config.yaml
activation: "squared_relu"
beta1: 0.95
batch_tokens: [8192, 16384, 24576]
doc_mask: true
dataset: "wikipedia_en"
Each number is 200 + 30 x the weight over its row's rms, rounded and kept within 0 to 999. Layers, rows and columns count from 0. The size before them is the row's rms in percent of the matrix's.

# layer 8 attention query, 96x96, rms 0.233, rows 0-95, columns 48-95
073,212,206,148,183,224,202,234,170,167,182,252,166,204,213,218,239,263,205,185,232,177,228,201,229,215,189,222,195,202,247,173,202,237,183,110,186,181,181,174,172,207,210,260,201,163,209,176,154
081,214,237,177,219,221,158,135,204,222,226,264,164,220,203,152,193,222,237,224,193,154,190,154,190,130,181,177,190,229,193,229,177,219,229,222,165,175,179,187,159,202,135,172,251,169,247,215,195
084,162,178,189,190,189,207,205,239,193,172,231,191,160,228,120,178,169,220,186,263,176,157,186,216,211,200,194,205,212,178,163,229,216,214,202,214,242,210,156,226,206,225,194,249,192,233,268,170
078,227,193,210,199,169,172,184,159,226,215,249,179,187,222,181,152,162,237,157,252,172,166,178,197,187,209,186,231,267,194,196,192,236,239,218,215,210,224,164,242,169,190,192,215,166,216,194,172
116,175,188,199,176,193,152,202,198,236,211,191,218,212,172,215,217,161,244,199,194,226,222,206,154,212,196,195,217,240,212,215,194,138,167,226,202,209,180,216,225,202,243,230,273,219,244,198,198
101,167,209,245,174,220,168,194,196,252,215,240,161,141,173,177,207,193,214,173,205,259,168,238,188,162,232,206,198,246,204,199,142,208,221,167,173,190,203,205,192,218,179,199,208,182,133,200,234
095,176,205,205,217,198,173,184,243,223,191,207,200,190,167,196,247,212,219,175,266,162,224,187,208,168,176,220,176,194,257,236,236,182,211,210,196,178,228,213,206,178,223,237,218,181,193,165,181
106,210,166,150,207,210,261,175,197,119,188,216,173,201,213,204,167,238,230,157,232,175,239,177,203,210,196,153,255,226,219,164,205,227,188,159,230,183,222,233,209,238,197,237,180,163,166,214,213
072,178,252,211,192,145,167,198,196,178,159,187,185,211,148,205,235,196,232,239,248,231,134,168,204,247,209,193,167,199,204,193,197,203,208,237,184,228,177,274,210,147,210,250,202,185,223,182,167
088,231,143,186,174,194,189,201,167,204,230,188,212,178,165,252,189,168,177,178,152,235,205,190,189,222,239,203,216,202,161,200,172,196,160,205,152,138,202,244,204,152,217,208,174,231,208,175,158
098,221,217,220,209,200,167,176,264,226,183,176,220,233,170,201,213,236,222,164,194,211,202,218,121,230,187,173,238,225,228,216,207,195,208,221,217,192,215,195,216,195,228,163,291,250,218,156,194
081,211,203,192,199,254,237,214,222,177,158,232,264,189,201,220,198,301,187,241,228,182,200,149,222,175,207,178,180,269,181,185,137,173,196,205,169,163,177,171,180,193,196,208,215,178,228,191,210
106,218,208,189,205,168,178,224,205,212,192,189,177,235,245,205,188,187,171,214,237,159,136,216,194,234,155,170,185,161,161,201,207,204,231,225,214,227,147,274,205,245,184,217,188,214,248,206,270
113,176,170,205,146,221,191,150,174,155,208,236,198,194,207,194,166,198,185,133,203,205,266,236,171,218,220,217,179,125,204,255,246,213,183,215,170,216,261,254,182,184,201,177,194,240,176,221,206
102,219,152,182,238,151,148,199,223,208,208,185,180,251,220,184,197,192,163,229,139,183,132,183,212,275,216,233,234,232,164,209,202,205,137,200,148,203,188,280,212,228,182,205,185,196,157,176,231
110,230,242,210,189,238,228,170,189,234,193,268,161,191,210,215,186,179,190,187,172,212,222,202,225,177,193,196,134,155,275,200,191,203,187,190,201,213,209,201,173,219,227,244,218,233,180,193,178
102,204,130,210,201,188,237,207,201,231,166,286,231,168,244,240,191,200,189,214,129,234,228,188,146,195,227,273,186,171,144,205,203,219,274,188,191,194,202,231,192,205,264,204,165,212,174,201,209
107,190,225,222,239,156,159,214,181,257,188,239,210,192,145,182,241,228,202,186,179,194,277,158,173,214,255,192,177,177,181,213,197,259,229,213,176,162,202,228,184,202,220,196,200,172,174,184,253
096,169,266,210,237,228,175,233,219,147,193,223,131,205,202,161,264,212,149,202,163,232,163,221,209,139,234,218,210,200,170,151,165,173,229,218,233,176,191,177,186,190,188,212,218,189,202,181,207
108,153,202,210,190,191,225,226,205,225,182,240,247,201,192,170,216,205,215,229,152,156,198,194,193,164,187,198,155,224,179,260,179,209,155,215,112,179,198,209,210,268,173,133,167,185,223,196,218
109,206,200,146,189,234,217,212,228,250,188,232,194,227,209,228,200,142,230,207,199,156,184,162,214,252,220,198,204,200,182,167,207,226,255,236,145,176,213,198,176,233,260,245,203,205,219,250,213
099,225,226,206,185,231,253,240,144,193,219,185,219,194,173,223,208,232,159,223,175,262,152,183,229,180,197,194,240,175,197,162,216,216,180,170,211,179,186,197,259,186,212,248,141,192,180,228,202
118,199,219,142,205,213,262,173,214,193,168,245,237,186,207,185,259,252,225,186,176,136,195,142,227,160,185,181,187,227,235,221,217,235,231,223,194,216,203,145,157,157,171,215,230,205,207,223,232
107,143,193,168,201,223,132,219,150,151,192,190,238,215,191,162,259,200,221,216,199,135,236,235,200,168,196,237,185,208,153,205,185,182,209,183,163,205,193,173,225,155,216,188,210,222,214,224,175
101,245,200,180,237,230,214,226,188,160,195,183,149,267,267,204,158,200,227,142,231,149,196,199,192,174,209,209,175,188,176,259,199,263,221,167,197,198,190,204,149,222,191,163,211,243,157,189,193
111,195,201,263,191,129,165,191,240,198,205,203,218,212,176,195,179,200,203,192,228,232,150,245,175,160,181,199,232,209,218,171,260,169,216,149,147,180,225,164,194,215,213,163,199,180,212,228,176
121,179,203,179,208,217,214,208,227,165,201,151,150,182,204,180,209,231,162,256,261,241,199,160,204,201,160,178,168,209,111,215,187,201,165,217,272,239,193,284,179,209,172,188,194,194,199,195,178
091,185,208,227,165,211,203,217,201,157,234,200,222,211,210,193,188,213,181,164,152,155,204,208,208,140,162,140,226,198,232,169,161,234,193,231,195,163,175,130,237,183,223,138,168,199,224,209,193
109,229,190,189,219,178,216,197,127,200,179,200,206,213,222,224,225,199,184,196,197,158,230,207,192,169,252,224,169,147,205,239,207,236,241,200,171,227,218,225,168,224,223,180,201,248,208,148,211
094,186,159,229,191,230,164,164,208,184,214,222,183,177,178,201,209,226,197,214,278,178,233,163,231,153,243,211,208,222,250,196,216,259,201,171,173,247,154,164,190,210,182,221,223,208,249,180,194
117,206,145,206,162,222,146,248,228,220,179,178,180,213,181,198,223,136,181,224,220,275,176,202,246,246,195,224,258,186,167,176,226,229,182,231,256,198,220,192,188,187,210,222,204,242,221,207,195
103,195,226,192,223,180,151,175,237,129,183,215,217,177,196,183,198,244,216,206,263,196,206,257,222,160,201,168,229,213,249,152,210,189,182,219,231,168,179,193,179,139,166,183,181,178,208,174,187
103,189,221,207,193,206,193,159,218,182,187,227,186,189,227,134,224,179,179,197,255,181,177,168,228,180,195,202,163,222,163,171,231,183,224,193,231,235,196,157,182,149,207,208,251,183,202,202,172
065,208,211,214,209,218,202,206,141,218,177,173,204,174,145,224,146,141,165,217,178,191,184,210,244,197,194,160,233,166,206,232,179,168,164,245,222,191,184,219,205,173,228,210,207,213,188,213,130
076,186,174,253,172,274,216,232,196,166,171,180,194,207,191,197,185,225,204,203,212,219,145,169,254,154,190,245,223,219,203,232,188,205,176,212,162,184,185,206,201,182,187,221,227,187,241,184,209
072,210,199,195,166,227,243,241,197,182,178,185,202,190,184,203,204,219,193,177,177,168,219,154,172,189,200,154,194,194,179,221,201,169,183,211,220,224,212,215,195,222,212,195,210,235,229,147,178
091,248,149,168,229,211,182,177,181,211,196,209,227,206,233,182,235,206,220,178,219,187,178,195,189,171,244,188,234,137,271,196,218,221,174,188,134,232,202,174,276,165,246,202,229,191,201,205,217
116,238,190,221,247,148,209,204,182,195,216,186,174,247,253,229,177,209,223,213,198,236,263,205,130,214,208,241,236,228,182,207,197,173,149,213,190,188,166,256,193,200,128,229,160,185,210,188,179
098,119,179,246,179,174,195,191,196,236,172,225,194,267,218,201,252,265,215,178,195,171,268,195,215,199,200,201,198,219,135,233,184,201,266,179,219,209,222,225,194,254,204,216,181,171,187,216,227
115,206,184,142,194,172,191,182,168,194,253,179,167,158,190,193,194,153,190,104,218,174,191,183,212,164,225,219,168,170,208,169,228,201,246,206,148,144,190,185,226,185,211,142,157,196,204,193,165
071,247,223,197,189,175,220,198,224,193,169,189,198,241,180,250,196,214,171,188,130,159,229,231,153,215,188,202,214,213,224,254,153,217,205,224,212,186,199,226,201,247,204,208,200,173,192,194,197
106,199,203,191,133,173,182,194,188,161,190,248,213,193,200,144,199,165,182,206,246,191,155,206,241,166,178,224,207,196,223,193,241,225,199,179,196,242,270,137,151,176,218,206,254,124,196,189,195
088,160,210,201,223,194,223,201,206,172,184,231,165,186,204,193,208,186,185,238,259,200,177,237,198,190,181,232,166,193,237,171,226,214,210,205,217,229,233,152,189,200,229,191,221,196,187,231,247
082,249,205,179,201,173,197,177,157,197,159,195,265,247,230,206,183,198,182,228,156,277,210,179,177,160,212,198,219,170,201,213,197,140,163,219,251,175,155,227,159,241,204,188,211,200,226,166,231
093,281,223,186,242,221,265,173,220,237,210,191,236,235,238,213,233,236,150,167,177,261,220,182,180,204,222,216,206,254,194,243,142,238,225,255,202,223,214,240,197,236,191,213,171,206,184,199,214
110,255,189,234,178,128,164,163,196,233,164,201,179,261,172,200,138,192,174,216,176,216,226,207,191,204,212,181,183,203,189,239,212,175,185,229,198,225,152,241,199,183,165,194,152,161,166,182,157
104,206,188,251,175,179,247,176,224,277,181,252,179,195,241,265,235,223,202,207,179,227,164,221,229,190,195,137,185,144,204,185,182,205,222,196,181,195,208,166,160,206,207,240,152,197,249,227,156
101,174,217,197,182,197,237,160,170,196,203,202,181,172,208,131,226,208,235,247,179,189,223,178,207,256,165,210,185,227,172,188,201,169,269,217,210,189,239,221,174,191,193,189,230,229,167,236,261
107,212,183,191,138,220,227,242,238,186,224,190,182,197,219,212,255,238,199,228,186,165,208,231,228,160,166,166,229,263,187,231,194,226,139,231,181,240,205,230,155,204,193,187,220,182,266,202,235
092,277,188,178,177,173,222,175,145,183,241,215,203,201,172,244,245,178,233,207,179,194,214,157,218,173,218,161,186,200,167,181,248,159,225,244,154,131,167,238,150,217,258,179,217,225,217,222,159
108,219,164,183,215,202,182,243,224,167,117,185,215,197,172,170,198,168,160,238,253,197,159,188,136,197,205,221,150,221,235,171,192,181,236,194,163,171,206,209,158,216,175,213,139,173,183,209,235
104,173,218,232,171,221,211,158,222,123,185,240,205,175,180,198,138,184,176,205,261,242,196,276,224,229,207,212,171,177,177,206,173,210,243,143,189,244,199,165,199,225,187,194,189,197,188,205,238
098,226,222,245,170,202,192,170,154,289,212,197,210,248,216,162,233,214,209,184,182,214,226,217,207,216,203,193,179,179,248,191,169,141,177,248,234,146,205,191,204,206,195,210,146,162,194,221,200
104,216,204,222,183,184,189,155,183,190,215,166,228,192,158,205,200,148,158,238,172,217,230,193,235,178,194,202,243,221,171,144,230,191,182,184,156,184,234,242,203,190,218,247,206,216,162,174,162
096,213,228,209,256,246,176,188,221,202,200,182,162,250,186,190,186,199,186,198,245,164,249,212,222,235,171,150,206,200,169,166,151,211,185,191,205,183,189,213,170,223,244,246,177,168,241,231,132
111,211,233,182,233,198,200,215,186,220,150,159,199,237,239,195,185,202,222,204,163,175,231,169,177,172,232,234,213,219,213,234,273,145,177,217,174,179,218,275,229,253,191,197,179,194,194,238,170
108,270,150,148,200,177,212,204,192,238,247,197,201,201,213,180,201,210,199,126,199,219,195,207,234,174,222,205,232,224,230,225,214,232,180,172,179,220,153,192,140,171,187,168,188,206,239,232,154
115,242,213,177,197,197,157,222,187,178,198,222,223,234,197,252,205,157,194,181,170,162,195,171,178,184,214,225,205,210,173,168,169,217,186,184,174,137,144,122,223,199,164,202,207,176,205,162,211
086,187,217,178,227,205,207,171,168,172,209,178,146,228,214,188,250,199,209,185,219,231,191,196,205,186,165,195,138,161,168,191,202,202,198,218,198,192,172,177,232,228,215,158,214,190,188,190,231
107,242,221,185,187,250,181,155,228,174,166,178,235,163,182,151,158,197,183,190,229,234,214,174,214,205,198,210,206,204,207,225,207,195,163,166,204,207,175,193,182,211,208,128,167,208,215,161,211
099,177,205,205,197,242,223,197,230,236,156,221,140,190,193,249,223,266,170,217,135,152,203,224,190,215,142,224,182,235,189,176,189,258,252,208,165,227,225,249,194,224,227,208,188,179,229,244,232
101,213,214,256,184,232,212,170,206,238,209,209,199,219,185,206,196,204,150,192,179,205,136,222,228,215,192,241,245,267,198,203,161,236,234,212,218,233,181,265,181,210,170,173,224,267,190,185,245
102,232,166,251,185,179,183,229,183,171,225,197,247,242,195,251,186,174,185,231,232,209,222,208,213,182,270,152,186,233,159,246,202,188,209,176,224,215,203,149,227,200,170,195,198,238,188,199,181
110,252,169,191,185,239,205,175,245,197,253,189,183,220,254,228,218,228,174,214,225,178,229,257,192,238,210,198,275,177,231,221,205,198,215,195,222,171,210,167,247,247,280,192,214,196,177,215,240
081,180,151,198,160,201,195,218,226,249,205,234,212,174,185,193,218,179,159,205,233,169,200,166,184,194,162,194,199,243,216,192,212,169,214,206,193,205,223,154,220,216,221,176,205,205,181,199,179
087,227,227,226,196,204,137,171,264,227,172,249,206,233,226,289,192,236,202,150,190,193,183,200,185,206,202,227,213,229,181,192,154,217,243,213,192,239,221,191,185,174,161,203,208,212,186,161,192
095,162,151,211,173,190,177,203,256,215,201,164,147,185,222,206,237,166,217,185,200,182,212,239,174,187,202,224,223,208,197,256,188,214,231,193,245,196,186,148,206,159,188,205,256,195,195,233,200
080,165,199,167,171,203,226,231,180,200,188,207,217,187,178,260,196,221,254,201,159,248,182,173,239,161,228,195,217,231,204,213,203,178,191,187,222,181,213,206,205,198,185,214,174,229,220,148,162
105,223,166,176,226,219,213,182,214,232,191,265,232,176,189,185,246,200,227,214,225,190,180,219,200,218,204,144,211,158,219,236,164,249,199,168,220,250,246,167,186,233,196,183,194,260,179,209,278
106,205,172,161,263,164,181,196,152,225,238,235,230,227,174,207,155,176,171,186,211,241,262,243,237,263,206,201,215,207,182,196,154,187,218,178,204,232,178,238,196,237,181,238,171,229,213,193,215
105,248,259,169,189,216,210,206,211,226,159,223,196,175,176,200,198,157,175,219,206,186,242,194,204,138,120,233,171,193,195,195,218,196,173,212,188,144,160,226,206,222,229,161,189,278,235,191,238
108,165,173,169,218,172,201,175,163,201,159,234,223,211,236,166,227,218,212,213,233,178,186,251,191,221,195,229,246,194,182,207,153,176,266,211,167,196,146,182,207,196,132,242,225,173,174,242,205
086,219,243,233,188,187,136,169,159,163,213,187,165,216,256,229,139,180,228,196,181,135,211,188,226,203,254,237,189,258,246,158,209,198,214,269,211,256,230,162,193,194,205,224,209,155,204,211,254
098,183,132,197,213,210,207,213,182,194,204,196,207,164,224,225,207,202,211,197,184,262,196,225,245,198,239,177,220,174,174,180,207,178,150,211,221,169,181,222,214,204,163,225,194,219,186,217,197
100,196,216,199,195,237,183,170,235,146,140,225,209,212,210,222,186,203,208,163,182,191,190,217,212,167,161,167,180,269,238,202,106,193,231,215,203,148,203,207,177,215,248,173,216,175,203,205,154
079,199,217,182,195,230,206,225,183,218,230,169,227,131,145,159,222,155,204,239,153,192,210,258,211,200,227,221,212,151,218,204,196,221,191,211,206,216,164,173,197,180,164,237,248,250,187,188,202
099,276,211,215,229,169,175,210,157,233,191,237,215,220,225,260,225,161,171,173,182,199,142,223,134,165,194,240,157,160,236,227,220,245,181,191,218,212,148,206,202,226,193,216,165,254,225,177,196
098,201,185,195,161,148,188,216,235,259,183,253,229,181,236,226,179,175,232,179,192,190,197,211,189,194,185,196,140,158,191,205,209,223,205,215,237,151,192,166,178,198,143,276,223,175,199,231,168
103,232,185,173,171,183,192,199,219,232,245,200,195,179,234,225,248,213,236,229,166,140,165,170,200,247,182,183,166,154,239,135,212,228,209,169,159,171,185,190,161,213,258,200,185,228,190,241,211
096,177,211,234,194,185,181,275,188,241,186,167,211,238,192,199,221,218,204,241,261,159,185,237,198,211,202,228,176,218,195,209,225,129,219,252,163,223,187,214,205,162,192,214,201,202,231,176,183
105,179,181,232,184,236,187,260,217,167,249,188,193,137,185,165,219,254,214,175,225,187,182,214,238,221,169,155,206,195,223,169,188,280,220,195,215,211,206,147,167,211,200,207,216,183,192,223,171
098,193,176,229,178,220,182,198,200,188,197,204,180,190,225,183,191,212,187,259,150,169,217,203,226,177,192,211,229,249,144,169,129,253,190,164,206,251,172,170,174,272,181,211,242,202,212,185,233
101,204,153,222,174,200,221,190,166,249,258,154,149,246,240,197,249,198,179,228,189,217,177,222,169,209,179,160,152,206,175,184,196,163,223,167,207,241,187,223,208,177,182,167,210,271,227,228,236
117,221,198,160,173,279,214,203,156,221,192,180,159,205,212,176,170,212,201,224,142,193,256,212,245,210,203,177,201,179,164,164,151,185,253,237,181,218,186,173,176,241,178,237,194,180,197,224,204
102,192,187,161,170,179,192,185,229,213,180,171,233,217,210,189,229,262,222,216,225,174,171,182,203,181,152,199,196,229,266,170,202,170,206,235,210,199,261,228,148,205,187,218,260,247,188,195,181
095,164,188,185,184,269,206,210,244,205,201,135,164,201,149,192,189,191,218,169,237,192,169,222,218,198,218,156,200,191,158,156,207,158,175,181,155,174,173,197,158,211,191,181,176,202,162,176,207
093,232,234,173,176,147,168,259,219,185,178,204,176,203,182,217,214,163,161,258,206,167,193,236,168,181,220,204,221,210,176,178,252,261,145,245,231,183,220,187,234,206,169,193,201,183,190,188,232
107,246,198,191,205,211,189,224,200,192,202,176,193,196,242,179,246,197,212,180,205,159,229,198,220,188,223,158,182,168,223,158,216,238,225,239,177,127,119,155,220,192,224,202,188,201,266,238,210
105,222,178,175,195,220,182,185,208,225,211,205,183,228,163,211,168,169,230,168,218,210,208,227,204,180,248,223,161,155,236,209,182,197,156,197,180,210,211,231,225,247,167,265,217,192,189,202,191
100,228,219,174,246,172,213,168,255,210,180,218,167,136,164,236,230,159,184,208,176,210,149,146,226,204,244,160,219,157,194,191,198,194,210,265,176,235,202,153,173,181,205,231,200,193,154,211,233
110,177,202,175,221,182,150,241,187,184,200,203,160,199,203,157,167,189,160,175,245,182,199,178,127,182,246,159,200,218,201,180,209,196,152,201,208,156,141,245,192,248,162,169,200,200,169,174,164
116,232,218,224,141,236,208,174,188,132,265,216,157,262,239,193,217,263,175,154,171,244,230,231,209,191,217,179,167,193,234,173,178,199,229,164,153,190,208,200,207,247,204,212,245,198,190,162,190
102,207,190,198,190,203,159,175,241,197,195,177,218,167,206,160,209,218,143,243,248,162,251,209,191,181,167,186,184,204,152,185,213,180,222,200,258,211,207,235,237,169,149,164,236,171,233,150,152
099,166,137,199,183,142,191,208,195,209,147,184,224,206,178,230,198,176,175,210,188,188,201,190,187,240,206,181,255,175,237,213,235,228,174,224,225,141,182,170,240,168,194,233,209,244,210,171,247
111,212,175,210,286,221,220,208,205,182,218,212,213,226,230,203,232,160,185,240,208,174,146,207,302,215,218,221,241,196,175,163,201,219,254,223,183,185,242,219,163,215,221,185,183,201,237,197,130
106,173,193,215,221,184,187,241,203,207,179,188,175,218,179,180,212,173,208,174,220,158,230,183,193,222,246,201,176,158,291,253,149,174,248,229,214,191,203,200,172,201,225,268,231,167,172,155,199